From a checkpoint of a small transformer trained on Wikipedia: rotary positions.
Each number is 200 + 40 x the weight over its row's rms, rounded and kept within 0 to 999. Layers, rows and columns count from 0. The size before them is the row's rms in percent of the matrix's.

# v: layer 6 attention value, 128x160, rms 0.2, rows 111-127, columns 0-79
# o: layer 6 attention output (transposed), 128x160, rms 0.178, rows 111-127, columns 0-79
# up: layer 6 MLP up, 640x160, rms 0.179, rows 0-25, columns 0-79
# down: layer 6 MLP down (transposed), 640x160, rms 0.136, rows 0-24, columns 0-79
v111,072,220,217,194,166,234,291,243,177,125,142,228,228,140,128,257,171,241,223,130,113,175,247,148,284,234,194,275,143,202,196,258,215,212,171,227,197,208,125,170,185,215,174,168,278,180,208,254,205,157,191,202,218,169,203,177,163,156,227,223,178,217,159,236,223,239,195,187,232,191,190,242,240,185,190,156,182,138,205,229,240
o111,074,184,209,168,252,193,176,152,239,217,174,287,218,249,220,233,227,168,218,109,182,225,210,198,248,259,238,257,186,165,223,177,200,212,189,203,174,234,169,191,198,207,156,233,257,180,107,219,198,203,196,220,186,210,189,89,189,206,212,182,207,169,143,286,105,205,198,267,181,176,168,228,196,171,293,148,196,159,179,198,188
v112,079,197,198,144,175,156,134,257,171,176,146,167,150,152,216,207,190,292,230,249,177,227,202,202,307,234,164,121,239,273,188,218,206,213,197,226,236,192,212,151,208,241,191,302,192,244,146,203,190,226,180,211,219,255,202,188,209,187,227,215,178,223,205,219,199,233,137,186,177,248,227,273,145,244,111,181,248,255,176,240,143
o112,080,239,191,243,190,196,168,186,247,177,191,117,173,245,177,204,124,195,247,255,210,204,200,240,211,252,183,165,241,174,250,186,205,155,248,191,175,246,239,230,166,257,169,177,267,242,211,194,177,174,150,273,215,244,152,160,257,170,243,250,206,133,199,198,197,191,106,193,118,255,162,239,208,200,257,159,209,189,232,149,195
v113,070,228,176,167,209,167,222,232,225,193,266,225,194,210,233,185,174,232,153,178,172,239,257,213,227,238,156,180,253,185,257,228,215,157,238,142,242,159,223,191,147,180,250,181,217,159,108,211,205,157,156,238,224,176,150,120,197,138,239,221,191,197,199,216,204,170,250,257,252,142,265,197,225,246,237,198,218,228,236,200,112
o113,072,287,158,270,205,219,256,193,206,167,177,147,225,213,216,169,179,172,197,169,192,214,236,204,255,47,142,204,217,181,191,195,241,146,263,181,133,176,211,156,179,195,261,248,219,178,207,251,187,188,240,189,222,272,239,225,85,183,191,180,162,197,236,198,192,137,185,139,228,188,220,246,245,223,250,242,168,208,200,177,161
v114,072,223,195,204,204,127,240,198,267,186,124,261,181,110,137,206,171,121,222,219,186,234,195,188,115,214,157,276,217,205,106,128,193,214,200,184,288,160,215,213,177,229,174,170,231,98,159,195,208,186,219,267,166,187,238,196,192,220,211,142,269,239,227,164,201,248,234,211,166,272,274,174,154,215,192,192,199,240,169,236,291
o114,068,241,214,130,251,217,186,181,231,214,188,155,189,139,212,162,262,105,267,245,158,257,205,182,145,188,182,237,177,171,103,123,210,188,181,205,191,206,169,226,134,115,224,219,206,209,179,197,254,210,253,166,249,196,199,209,199,187,137,124,203,226,180,267,230,195,266,168,139,250,176,248,254,192,163,263,216,242,268,196,234
v115,080,218,191,216,171,184,217,240,220,183,175,124,139,213,182,141,206,214,214,207,191,203,217,207,201,233,175,265,288,162,200,209,159,230,127,265,235,290,302,219,152,200,155,177,200,249,185,221,219,213,160,197,227,147,218,200,151,145,207,167,185,192,174,170,245,210,181,129,291,252,207,168,155,276,160,152,245,200,155,211,194
o115,082,264,308,224,241,158,157,233,199,184,229,200,272,193,195,231,119,185,152,251,157,159,159,172,164,198,189,186,233,168,196,212,167,163,170,204,245,260,234,247,176,222,191,260,186,227,212,209,218,173,206,265,196,134,202,209,193,230,186,196,260,115,232,162,245,210,241,175,182,227,238,214,232,242,176,236,229,194,265,176,198
v116,071,192,269,211,134,143,202,215,255,169,215,216,211,156,122,227,215,220,118,216,234,248,195,249,186,280,258,172,200,321,224,144,179,117,209,183,164,259,203,190,176,215,215,224,181,217,135,190,196,221,254,184,125,124,228,207,218,240,193,301,215,165,210,188,217,177,196,169,254,285,143,246,191,232,232,222,205,231,252,210,227
o116,072,209,249,182,252,154,246,190,183,173,180,158,257,189,175,230,233,239,178,229,246,253,222,248,299,288,145,128,190,207,142,220,222,207,227,227,244,196,225,213,215,179,159,176,256,176,155,175,279,258,137,168,178,188,198,228,226,171,204,227,166,292,131,204,215,160,154,168,192,212,116,243,157,155,168,205,151,210,217,132,202
v117,075,182,171,174,197,91,130,145,173,212,195,205,205,266,231,263,114,294,253,204,212,162,213,196,161,211,228,198,211,233,149,239,199,153,217,222,224,200,228,209,205,230,226,153,195,239,259,226,215,221,134,172,193,182,120,175,190,227,236,218,265,155,193,239,261,233,234,139,247,218,198,181,208,210,244,195,177,264,208,207,167
o117,076,274,219,180,191,150,195,290,152,237,167,222,139,182,223,190,213,177,136,271,231,169,240,207,232,215,216,208,201,234,175,238,231,109,210,241,162,233,206,222,206,239,219,209,236,219,191,224,153,259,229,229,192,181,195,233,232,207,198,182,222,196,196,214,173,201,202,146,239,119,165,209,170,198,199,288,207,253,267,226,232
v118,072,179,238,146,232,166,210,161,258,171,217,221,188,159,142,215,196,202,170,232,148,159,210,150,173,192,180,223,272,186,246,183,212,210,157,129,162,230,231,210,278,201,177,246,264,260,148,165,202,224,182,261,199,228,236,231,174,228,184,256,222,121,107,268,166,141,175,139,130,118,214,139,139,173,199,282,159,214,211,224,205
o118,072,185,162,150,161,219,206,191,265,163,185,257,148,188,171,187,179,219,236,225,224,170,187,212,176,229,228,254,250,120,267,192,188,211,221,252,164,295,246,187,221,151,185,176,233,249,122,231,248,218,201,201,135,183,205,214,182,244,188,216,244,128,201,172,264,155,143,219,205,151,218,168,174,258,230,170,201,171,179,91,144
v119,077,196,296,189,194,145,238,179,178,196,299,197,172,197,251,232,181,184,270,150,170,233,75,200,154,188,213,325,207,232,271,193,167,180,197,196,265,123,225,203,189,177,168,239,236,208,175,213,181,178,202,177,187,175,209,189,205,194,217,216,175,187,163,237,200,261,185,165,189,130,165,213,185,244,190,176,162,199,294,109,274
o119,081,124,273,226,222,227,274,243,229,182,182,167,244,212,255,192,210,178,234,226,156,174,108,146,176,184,205,225,172,208,254,157,204,117,180,191,243,156,244,171,209,171,223,185,256,199,145,154,189,201,306,206,230,198,216,204,249,207,103,211,162,198,121,188,213,189,221,151,211,104,188,184,207,270,196,175,265,180,214,215,247
v120,069,242,244,196,238,137,169,241,181,200,185,244,211,120,144,200,180,165,230,195,170,155,210,215,198,236,267,207,221,187,155,225,213,251,140,192,187,216,214,227,210,162,183,219,205,241,195,277,202,189,285,206,127,156,227,227,183,203,202,215,229,236,133,200,189,206,181,228,197,266,208,249,158,143,174,244,256,250,205,227,175
o120,072,267,180,206,207,133,144,211,237,224,210,233,215,142,178,146,167,217,109,204,218,203,238,257,222,254,215,236,159,186,257,218,222,280,183,205,183,229,252,195,164,212,193,234,203,215,205,214,250,226,195,187,173,176,227,170,92,147,267,218,264,181,154,153,146,210,156,216,149,266,205,212,223,168,143,290,175,208,191,197,272
v121,075,252,214,216,179,262,159,252,177,238,208,271,197,229,189,187,153,281,186,169,228,179,193,139,142,209,171,245,317,266,216,251,204,175,236,197,203,252,178,240,228,164,247,205,161,247,155,256,166,205,177,276,184,181,213,261,184,162,191,214,240,115,222,244,186,232,179,137,226,175,193,201,286,210,214,298,216,249,182,182,166
o121,076,239,195,155,152,207,229,226,228,265,171,247,133,206,207,225,167,160,196,155,246,179,147,255,245,205,183,229,284,194,199,172,215,209,249,254,242,231,198,223,197,164,250,170,150,226,90,165,203,199,230,203,238,199,229,185,140,152,168,211,213,105,172,151,201,100,188,206,84,168,175,206,178,227,219,287,204,223,227,200,227
v122,076,245,193,216,164,175,201,277,253,195,183,191,205,173,267,161,216,162,150,193,139,265,189,214,241,165,196,140,139,189,231,140,246,133,166,235,58,209,253,185,184,173,197,201,181,205,227,173,265,259,182,198,228,120,162,221,241,112,180,257,168,200,214,181,225,155,223,284,245,211,186,183,216,189,236,176,155,139,209,170,189
o122,078,164,192,206,188,146,190,175,160,193,265,208,285,215,216,191,211,175,187,98,187,183,163,210,214,206,173,250,124,209,217,183,182,194,232,201,152,205,198,240,219,203,130,215,111,253,183,186,155,162,172,197,138,245,143,249,202,193,225,198,183,185,158,191,228,163,282,202,223,153,232,154,217,162,213,148,136,134,206,164,191
v123,080,185,108,228,146,315,204,260,171,241,213,217,195,244,226,226,249,178,200,144,182,176,257,221,176,157,245,259,221,165,174,239,173,174,164,207,209,123,215,211,246,188,253,245,246,186,191,192,222,252,157,235,239,157,218,206,240,140,227,189,231,215,194,181,223,214,185,165,208,172,223,141,175,215,208,148,133,169,132,153,202
o123,085,161,185,280,252,185,209,131,199,233,228,159,153,176,180,175,180,232,170,146,108,194,216,198,145,154,197,247,227,150,183,205,228,153,227,183,235,162,149,166,269,152,186,190,167,198,157,266,223,211,195,225,227,142,161,126,246,221,268,153,181,155,198,164,182,213,261,162,166,212,247,137,246,200,214,228,236,222,173,245,199
v124,081,181,210,180,222,189,205,226,336,217,237,175,135,195,196,223,198,227,144,202,155,123,185,179,225,211,175,211,256,205,205,170,197,173,230,318,221,194,272,129,165,241,181,202,202,152,165,129,186,170,242,231,146,217,239,216,181,251,160,200,261,224,169,220,203,234,77,181,208,167,306,225,264,238,110,140,235,175,244,165,227
o124,079,188,211,228,227,234,118,186,228,211,183,183,246,201,258,242,144,198,294,209,156,161,227,217,194,191,214,254,215,233,165,182,234,124,210,230,223,215,362,170,180,181,181,141,226,268,171,173,205,96,224,229,197,263,203,184,178,296,200,165,198,211,218,149,158,108,195,256,183,181,216,155,222,205,163,202,224,218,216,276,146
v125,076,218,168,306,142,208,174,291,197,214,192,170,223,208,215,136,176,267,218,180,161,130,175,122,223,219,238,179,220,245,195,215,170,189,201,121,168,156,184,281,178,186,192,133,205,158,221,136,199,212,196,173,180,232,253,244,217,154,209,174,181,167,308,195,261,206,196,230,195,182,167,168,198,199,237,208,178,127,269,201,218
o125,080,236,130,202,214,158,224,248,197,273,242,201,211,210,199,171,169,245,229,163,164,196,229,158,202,161,222,184,199,186,282,194,207,199,202,133,214,244,202,224,205,163,169,210,180,250,207,235,171,207,224,205,187,268,163,232,193,307,230,212,190,102,300,183,276,169,280,211,187,229,234,160,200,169,134,162,190,167,213,287,193
v126,073,166,217,197,196,154,189,175,193,230,229,262,230,165,121,188,203,177,245,214,257,155,182,184,243,289,182,103,186,214,235,214,214,188,296,189,223,247,101,191,176,204,157,268,187,154,170,294,191,186,184,190,154,218,207,229,161,272,228,202,246,237,160,299,221,171,240,219,227,215,194,200,223,231,140,195,254,158,177,249,223
o126,075,234,193,154,186,204,229,257,210,182,159,221,225,243,183,233,137,176,214,152,270,161,219,253,201,264,177,188,174,259,237,139,193,187,219,194,251,287,153,232,256,224,135,172,126,181,174,188,185,212,141,191,159,191,204,161,191,199,197,168,223,189,143,356,154,146,116,170,183,235,176,188,204,220,179,202,199,216,205,215,265
v127,082,193,144,222,214,204,209,204,255,200,273,203,301,136,253,83,227,146,211,200,214,209,230,180,171,224,250,244,188,258,232,167,149,211,212,203,146,225,177,192,203,241,164,273,212,205,162,175,147,181,182,202,201,217,209,163,222,225,241,157,228,249,230,137,147,141,135,176,229,228,221,206,148,217,181,249,248,196,203,214,152
o127,082,255,122,126,205,214,219,196,230,205,242,173,211,193,216,218,213,258,195,83,255,248,196,275,213,204,209,209,194,132,195,161,191,202,198,156,230,216,188,170,173,264,140,214,127,191,210,194,202,231,178,174,174,182,177,258,229,236,194,241,181,275,227,251,197,153,179,228,264,245,205,217,130,228,227,239,234,222,227,199,199
up0,093,220,231,216,169,168,200,161,190,309,189,192,230,174,161,203,129,215,190,306,183,276,164,200,200,148,151,209,180,170,125,135,198,138,189,223,181,228,208,210,192,250,228,224,94,262,209,178,200,216,178,146,187,148,234,174,212,206,231,148,150,191,176,204,220,182,198,246,176,248,215,211,147,189,276,199,240,168,162,157,155
down0,090,183,215,164,282,133,174,200,254,215,169,187,170,141,174,170,184,198,253,192,133,219,192,174,193,175,227,140,151,149,255,160,242,145,241,191,140,150,238,243,216,118,164,210,177,257,142,193,215,205,297,236,182,216,225,171,217,204,176,216,159,178,231,196,211,185,199,137,162,218,136,183,204,249,207,212,220,187,228,216,244
up1,102,216,216,193,118,226,206,155,196,239,178,222,194,106,274,210,174,198,252,218,144,242,296,273,260,228,236,182,194,263,165,195,197,268,206,182,197,172,185,213,186,182,168,184,185,158,208,175,218,59,167,226,251,221,173,193,180,256,234,203,256,225,198,190,162,252,188,214,202,239,146,190,164,242,186,193,220,207,226,206,203
down1,098,141,187,244,229,243,264,241,238,202,154,207,211,210,167,223,118,203,255,191,173,144,163,207,191,226,250,239,233,194,264,231,182,203,153,119,196,236,146,142,207,240,116,204,166,234,197,178,174,197,157,206,211,226,265,246,143,265,176,218,135,179,227,175,206,131,161,241,172,102,190,195,247,188,143,254,191,258,206,180,202
up2,097,187,237,200,237,172,157,165,147,195,149,181,80,166,203,255,213,85,229,206,233,168,235,209,216,220,193,203,282,194,189,188,150,208,190,201,178,211,232,229,219,252,209,208,244,236,192,266,206,269,172,149,182,155,204,197,211,201,291,212,181,196,183,216,257,154,157,164,234,234,176,189,215,180,272,215,283,168,162,262,172
down2,098,272,155,230,165,158,218,205,260,177,242,223,197,165,226,224,190,190,190,231,178,241,199,175,201,158,194,225,218,207,231,182,196,244,170,226,117,231,206,212,209,219,200,231,248,180,177,139,159,120,178,311,187,178,217,242,286,199,158,224,214,211,187,231,316,236,185,188,181,141,232,212,291,217,260,155,164,234,198,214,208
up3,101,151,190,114,228,212,204,181,212,218,192,220,193,193,294,200,159,282,204,218,245,195,195,252,205,232,230,146,220,115,267,190,225,173,83,218,185,233,166,265,188,222,235,136,269,165,169,169,186,215,158,242,217,237,176,200,139,211,235,202,212,151,210,159,199,121,249,169,234,252,178,164,190,163,180,130,128,266,156,235,201
down3,103,175,200,277,250,174,240,182,142,196,213,189,201,181,195,167,266,219,311,159,112,160,143,160,200,190,240,121,141,266,234,212,142,238,188,188,221,262,197,216,170,174,232,194,227,190,129,147,156,236,197,142,202,155,139,162,107,240,200,124,234,192,137,179,202,193,234,215,204,165,251,203,213,202,219,183,216,221,196,142,265
up4,094,236,255,195,191,254,280,293,212,90,172,196,190,136,240,202,298,188,252,230,168,194,196,185,114,163,201,203,213,172,198,112,179,213,230,252,262,218,156,143,138,228,170,265,205,249,218,221,214,251,247,163,169,190,191,223,287,144,180,213,260,239,186,193,156,239,200,247,150,202,228,172,176,221,170,199,212,167,250,290,192
down4,100,201,214,230,162,190,193,137,125,252,210,223,169,178,186,170,179,270,204,210,169,201,189,183,203,263,227,229,134,223,206,228,231,222,234,148,184,176,236,139,216,179,213,214,202,155,231,173,205,175,189,149,261,178,132,197,185,211,148,177,175,229,173,179,150,277,187,214,238,175,254,258,154,147,212,156,266,149,169,208,221
up5,095,227,227,215,174,285,276,223,175,244,223,147,217,177,169,205,246,209,171,200,244,222,203,187,101,210,205,211,236,205,241,167,228,126,179,171,189,236,210,261,145,236,174,191,271,236,196,209,196,255,220,195,192,168,115,262,220,239,150,174,257,241,149,235,170,263,238,214,197,220,298,255,249,193,234,205,173,237,163,224,229
down5,095,272,177,226,187,155,289,192,200,150,167,155,121,219,242,224,154,219,164,257,185,211,188,268,120,209,258,166,233,206,302,218,173,176,147,194,261,221,257,177,192,252,192,138,265,241,197,150,213,198,243,213,217,231,205,192,281,208,259,226,139,165,230,204,192,236,223,178,205,203,220,209,206,129,194,188,210,151,180,243,194
up6,093,206,284,163,141,191,193,231,241,235,185,177,269,226,203,182,150,261,238,170,174,202,136,206,264,189,208,246,235,170,92,221,214,221,209,248,216,156,182,202,214,208,287,247,197,213,241,196,125,286,208,185,227,149,175,254,241,127,185,206,153,157,252,103,148,255,167,210,127,222,182,190,146,211,156,177,130,157,227,182,214
down6,096,227,180,144,154,217,210,192,214,190,219,200,249,236,209,237,200,172,245,203,199,254,237,273,200,188,187,241,184,194,212,244,121,216,225,303,172,177,124,153,237,180,221,204,113,347,208,278,212,196,205,224,190,169,183,160,202,259,278,248,172,235,163,113,228,140,212,212,211,230,266,251,251,218,145,232,229,255,218,203,236
up7,103,225,235,237,219,235,203,95,139,233,129,211,186,207,236,208,198,187,210,209,213,117,173,229,209,178,161,133,247,194,230,243,161,143,188,211,174,166,201,197,165,211,263,143,236,203,224,173,204,194,156,140,164,239,181,184,163,194,200,176,226,182,244,235,221,153,193,168,227,237,226,226,158,220,172,206,307,235,185,106,183
down7,107,215,154,149,234,196,142,173,179,216,182,202,241,198,220,232,146,216,270,162,265,197,140,188,214,179,164,219,188,225,131,194,187,183,233,256,214,202,138,191,197,213,235,228,260,238,264,173,219,186,145,116,179,181,150,161,113,224,183,164,211,176,213,144,249,193,152,188,198,149,208,230,185,182,236,213,257,215,197,163,222
up8,107,177,190,222,217,132,196,252,154,270,150,201,142,247,150,276,195,214,212,195,138,219,224,234,207,259,179,209,179,113,229,214,226,231,217,206,143,198,192,185,250,130,163,153,208,206,233,179,188,177,253,206,183,262,184,208,153,207,173,158,207,210,246,239,238,151,226,270,203,163,193,197,242,183,274,264,215,159,103,183,226
down8,105,214,186,204,189,171,170,193,235,167,197,227,130,177,195,253,157,234,269,223,118,160,185,259,213,233,132,177,206,171,190,267,124,214,278,275,258,176,212,197,163,212,195,247,192,246,163,178,174,210,234,229,219,237,171,194,204,203,238,188,179,154,233,234,210,197,193,91,174,97,223,246,176,168,261,228,223,163,176,238,203
up9,087,211,190,148,209,212,175,203,243,142,208,208,218,209,232,240,186,83,162,211,175,161,133,213,192,189,225,160,230,169,203,237,158,157,183,195,197,154,178,292,270,227,181,194,233,283,169,130,233,169,278,183,174,224,256,222,215,141,173,238,203,260,260,216,230,255,160,217,218,160,227,257,144,156,120,264,235,147,300,125,228
down9,098,180,181,192,284,143,224,184,132,158,173,183,177,198,203,154,110,202,118,193,169,141,184,214,214,201,179,162,185,182,180,161,244,193,209,206,164,254,238,204,136,188,255,122,176,156,231,207,261,147,217,170,248,154,285,175,169,214,155,252,199,163,191,187,168,200,227,144,177,147,276,216,197,254,220,170,144,202,137,173,220
up10,103,148,192,200,229,256,201,289,182,161,208,166,253,201,217,198,215,232,235,190,161,216,194,240,269,223,213,218,203,277,158,163,230,157,221,155,179,189,196,259,183,206,200,271,209,185,136,195,154,183,198,200,187,183,180,129,217,136,176,226,252,198,195,191,180,183,190,53,214,131,176,173,242,159,138,274,234,177,218,251,151
down10,103,185,118,233,161,209,177,184,136,143,215,182,203,221,180,191,197,225,282,306,206,260,208,223,244,126,192,241,164,167,321,120,237,206,222,151,211,162,197,238,155,235,210,191,276,223,155,161,158,205,209,234,224,168,183,203,147,283,201,244,245,239,245,133,141,236,168,160,258,177,285,137,218,205,205,181,201,206,165,251,218
up11,096,261,198,153,251,181,206,265,201,215,161,248,269,199,227,226,173,190,154,180,210,247,216,193,132,198,175,183,138,176,224,198,170,198,171,154,216,174,261,223,230,222,231,154,188,163,206,155,219,174,182,192,218,238,254,273,200,180,208,220,184,250,152,127,251,269,209,153,208,202,262,181,108,172,225,226,238,167,259,200,124
down11,103,242,209,173,211,162,186,305,209,208,217,190,141,175,195,257,227,218,144,152,210,150,228,230,241,153,263,227,257,209,281,174,121,176,312,220,230,236,171,89,252,232,182,235,228,161,199,200,147,141,226,155,200,292,259,182,149,265,122,148,149,222,207,155,120,177,192,253,207,169,199,248,124,202,256,231,191,182,174,245,247
up12,099,245,208,168,167,195,121,192,165,153,205,234,245,232,199,225,209,176,213,280,181,224,128,172,106,200,202,224,189,276,176,183,277,211,204,203,214,147,196,200,175,262,159,158,161,225,174,209,192,261,189,197,166,170,230,147,174,185,259,135,214,205,251,163,125,233,246,139,218,258,236,188,141,190,168,246,210,176,162,168,172
down12,089,196,171,231,149,204,203,234,248,191,207,217,217,200,197,218,270,222,292,238,255,211,162,147,124,189,206,206,161,180,198,184,178,200,165,215,232,150,178,233,215,146,210,233,114,144,242,219,191,200,189,172,232,94,93,215,193,184,140,181,259,128,218,152,187,209,172,144,250,230,187,202,128,249,211,126,202,237,185,179,95
up13,113,208,224,143,241,243,141,164,198,187,184,187,161,241,227,287,211,167,182,181,157,170,184,261,184,196,178,182,146,221,156,138,163,239,202,152,175,173,193,212,162,228,169,141,151,267,203,198,236,144,113,184,151,219,196,191,204,132,295,229,297,159,168,211,258,210,186,185,246,176,217,209,242,170,182,273,193,202,175,237,185
down13,103,216,161,158,190,208,230,163,251,219,240,178,169,166,225,200,272,207,111,159,142,203,180,199,210,209,183,196,126,199,139,188,229,202,211,215,190,201,227,251,221,200,164,149,137,267,252,218,196,234,243,293,60,210,236,237,197,161,180,255,241,171,220,191,297,159,210,225,205,198,118,193,217,193,177,176,139,248,152,208,158
up14,111,145,163,165,289,235,159,143,192,217,206,189,163,176,243,187,163,232,182,208,226,230,252,162,131,259,152,228,229,200,186,133,159,282,166,155,72,159,170,218,248,167,159,170,235,260,119,202,240,159,194,158,209,159,254,258,110,260,156,249,248,206,183,197,203,152,247,185,202,171,170,166,206,197,269,224,152,201,157,207,239
down14,114,207,165,178,269,293,254,177,178,212,220,226,263,178,184,195,181,263,176,217,213,184,202,140,186,237,264,195,174,202,201,225,206,161,211,179,189,165,169,207,240,181,209,230,297,131,203,192,224,203,187,191,183,130,230,183,172,164,188,199,228,187,138,151,182,185,205,206,167,169,221,214,194,134,220,235,177,163,170,155,219
up15,097,183,269,156,201,216,187,238,230,198,178,241,135,221,237,182,228,227,228,188,237,193,214,206,176,189,199,171,214,182,275,241,227,280,205,165,197,175,174,228,232,175,238,225,228,197,194,259,264,201,242,198,184,211,149,114,112,219,257,177,195,141,281,176,300,206,172,227,179,216,195,300,234,172,197,216,201,169,265,157,259
down15,100,216,186,190,204,237,120,224,238,246,154,163,238,177,205,203,188,199,163,125,222,215,200,201,209,231,185,243,125,250,211,184,196,170,217,133,197,152,249,122,222,190,248,176,129,213,200,221,190,248,143,136,221,216,87,199,210,234,246,194,167,142,189,205,188,157,254,159,192,253,155,174,205,122,189,118,287,243,157,191,265
up16,108,124,216,177,264,135,249,126,173,181,169,189,242,220,142,178,160,198,188,134,145,231,188,201,152,269,234,182,132,126,230,193,177,205,149,265,149,130,239,188,210,142,185,150,230,148,183,229,243,228,243,263,201,261,258,208,224,230,251,142,263,202,217,143,231,203,190,208,207,199,167,267,192,106,151,236,243,190,214,221,225
down16,115,226,235,108,196,181,257,186,73,277,245,171,166,200,204,143,177,215,179,179,216,217,263,170,285,142,224,128,249,162,252,188,200,205,199,187,153,210,213,173,160,169,233,232,231,281,253,216,204,236,159,284,171,211,254,171,219,184,176,205,197,213,293,182,200,154,172,230,184,111,214,240,209,230,135,223,284,172,160,213,178
up17,076,154,219,251,244,239,213,173,166,256,211,201,184,167,209,160,238,187,237,138,145,188,206,187,236,261,208,138,196,254,233,226,219,213,227,238,150,199,237,156,164,204,268,112,166,230,306,205,156,206,208,240,111,146,267,191,172,166,181,188,211,225,196,171,169,207,261,259,204,200,238,186,233,207,112,172,187,207,242,207,252
down17,090,161,160,133,178,199,103,184,203,184,113,202,234,267,187,168,170,151,157,216,197,198,203,201,225,255,186,247,203,240,191,164,245,191,204,165,159,107,134,245,217,128,164,207,233,130,155,153,195,164,122,196,227,232,204,242,174,161,232,96,213,188,239,204,218,202,174,178,236,93,175,231,195,209,238,141,170,173,213,173,192
up18,088,237,242,181,207,250,160,124,178,221,216,216,278,251,250,182,160,205,222,261,153,242,152,225,168,238,193,302,184,251,267,188,153,233,245,201,236,172,187,221,219,222,179,193,188,241,201,234,206,187,105,187,178,204,223,226,263,181,224,204,265,162,193,115,166,231,211,198,216,156,158,154,199,180,197,238,192,148,212,189,209
down18,082,155,176,244,269,179,276,140,243,197,199,238,191,229,173,160,238,223,144,218,247,229,201,206,277,220,222,183,188,218,180,205,170,241,183,182,265,199,223,168,279,173,220,271,96,169,214,113,152,234,210,211,266,178,257,230,157,170,137,276,214,156,242,163,223,251,217,156,227,190,252,215,242,292,116,154,161,213,181,294,195
up19,110,258,257,181,162,243,183,224,86,234,255,171,274,247,211,222,213,203,231,189,223,221,194,177,226,155,144,171,262,224,218,222,198,157,245,221,175,160,243,164,172,118,213,232,253,245,198,188,249,230,153,163,197,247,166,229,196,214,165,103,166,228,258,175,186,131,224,162,131,223,205,178,186,175,177,197,225,200,187,189,262
down19,109,179,175,165,212,159,171,193,213,165,185,205,222,293,175,147,261,200,181,112,250,208,136,221,225,194,309,121,223,197,201,177,148,203,168,193,192,178,246,92,172,161,154,228,224,189,188,190,233,301,207,231,186,228,158,156,170,231,246,179,206,182,100,211,161,182,209,152,147,210,187,197,190,173,291,168,232,161,240,239,264
up20,104,180,194,215,215,224,214,152,162,212,203,229,214,199,200,274,221,216,122,228,222,232,182,255,210,182,175,214,231,101,160,154,138,230,250,258,196,209,203,184,226,165,214,169,102,182,145,160,209,206,116,212,219,229,201,202,244,136,233,206,200,213,168,162,240,202,183,192,303,183,235,146,156,220,177,251,208,221,155,170,162
down20,112,245,220,174,291,128,199,169,186,230,179,184,155,227,200,193,231,165,226,178,206,141,194,197,202,183,219,191,184,190,266,229,153,184,128,190,193,186,172,128,256,245,163,230,274,253,195,97,178,223,147,234,184,260,247,121,193,226,118,227,169,242,126,245,154,142,234,206,190,199,211,129,238,173,214,218,153,270,189,218,280
up21,099,181,222,253,231,208,121,164,107,242,191,222,215,224,171,166,273,166,232,188,182,209,246,209,135,245,230,277,295,140,213,160,112,209,236,208,164,178,244,220,223,213,193,222,248,194,211,198,228,200,274,151,193,202,198,247,190,192,172,207,245,206,237,237,185,209,211,194,270,254,245,157,145,130,143,108,175,138,169,162,194
down21,104,142,205,193,166,234,178,182,178,188,156,166,181,273,161,225,160,230,212,219,194,206,169,234,235,145,214,172,239,141,152,180,199,229,276,195,233,194,126,188,204,179,207,142,163,192,213,159,280,166,143,143,235,162,246,188,210,161,222,229,267,156,209,148,213,136,196,223,184,317,191,133,199,173,280,155,201,199,194,183,183
up22,118,262,224,266,137,185,268,176,193,256,150,184,236,168,204,150,190,174,269,216,227,220,189,216,192,266,167,233,241,95,169,128,208,227,205,145,251,247,291,238,244,268,148,197,257,208,160,176,239,230,170,187,261,260,229,214,275,241,166,272,162,258,146,217,222,172,185,176,211,196,227,239,225,138,198,229,200,284,208,173,138
down22,105,182,169,188,238,247,189,192,271,236,224,170,88,152,230,190,239,162,136,120,216,228,191,211,234,240,142,227,180,250,145,271,183,240,214,261,252,210,295,151,236,201,173,209,195,174,205,167,251,216,207,220,287,202,201,145,192,179,275,191,174,160,162,242,203,187,224,148,86,186,158,195,268,127,174,223,211,123,163,246,257
up23,109,169,221,157,142,222,228,219,209,190,132,141,274,247,205,232,208,164,276,231,255,257,237,293,210,204,196,199,152,153,134,225,197,197,249,226,233,201,215,201,205,195,216,157,246,191,185,156,265,183,211,214,245,188,226,209,104,172,214,161,239,191,172,198,207,209,227,197,239,221,140,210,152,212,227,185,173,213,171,208,148
down23,117,164,139,190,174,161,209,218,183,197,201,208,182,168,199,223,174,175,234,202,179,226,203,209,252,229,104,145,190,187,139,203,208,196,178,184,190,156,260,198,179,171,161,248,249,194,205,218,173,195,210,146,284,247,150,165,173,142,295,181,151,188,169,221,132,195,242,203,81,152,183,213,207,264,192,167,167,132,193,178,224
up24,104,206,206,182,126,248,224,158,188,168,162,182,190,201,223,193,178,168,261,210,177,143,243,236,177,170,227,174,234,144,272,142,121,205,219,180,183,275,160,246,241,146,139,198,269,246,197,245,168,214,164,226,138,139,188,201,225,118,206,214,228,198,221,203,124,176,154,218,144,193,205,179,95,196,268,255,232,260,143,226,189
down24,107,133,294,223,229,210,210,242,238,213,195,207,201,159,225,232,246,213,259,223,194,237,175,98,117,239,302,139,170,214,183,215,169,211,123,195,165,249,235,128,131,198,208,270,211,135,184,204,184,206,290,216,229,190,202,162,173,186,176,206,169,209,194,255,132,276,173,181,225,107,205,154,237,161,261,220,132,271,233,232,186
up25,083,146,151,229,153,203,190,177,149,202,159,249,124,170,158,227,260,220,171,134,249,199,168,162,211,167,232,199,222,182,124,95,293,123,205,205,282,304,199,210,232,230,257,171,210,177,170,290,164,202,181,259,196,221,201,209,143,179,147,247,197,231,178,241,179,230,221,202,175,200,227,165,199,237,196,246,173,174,185,271,213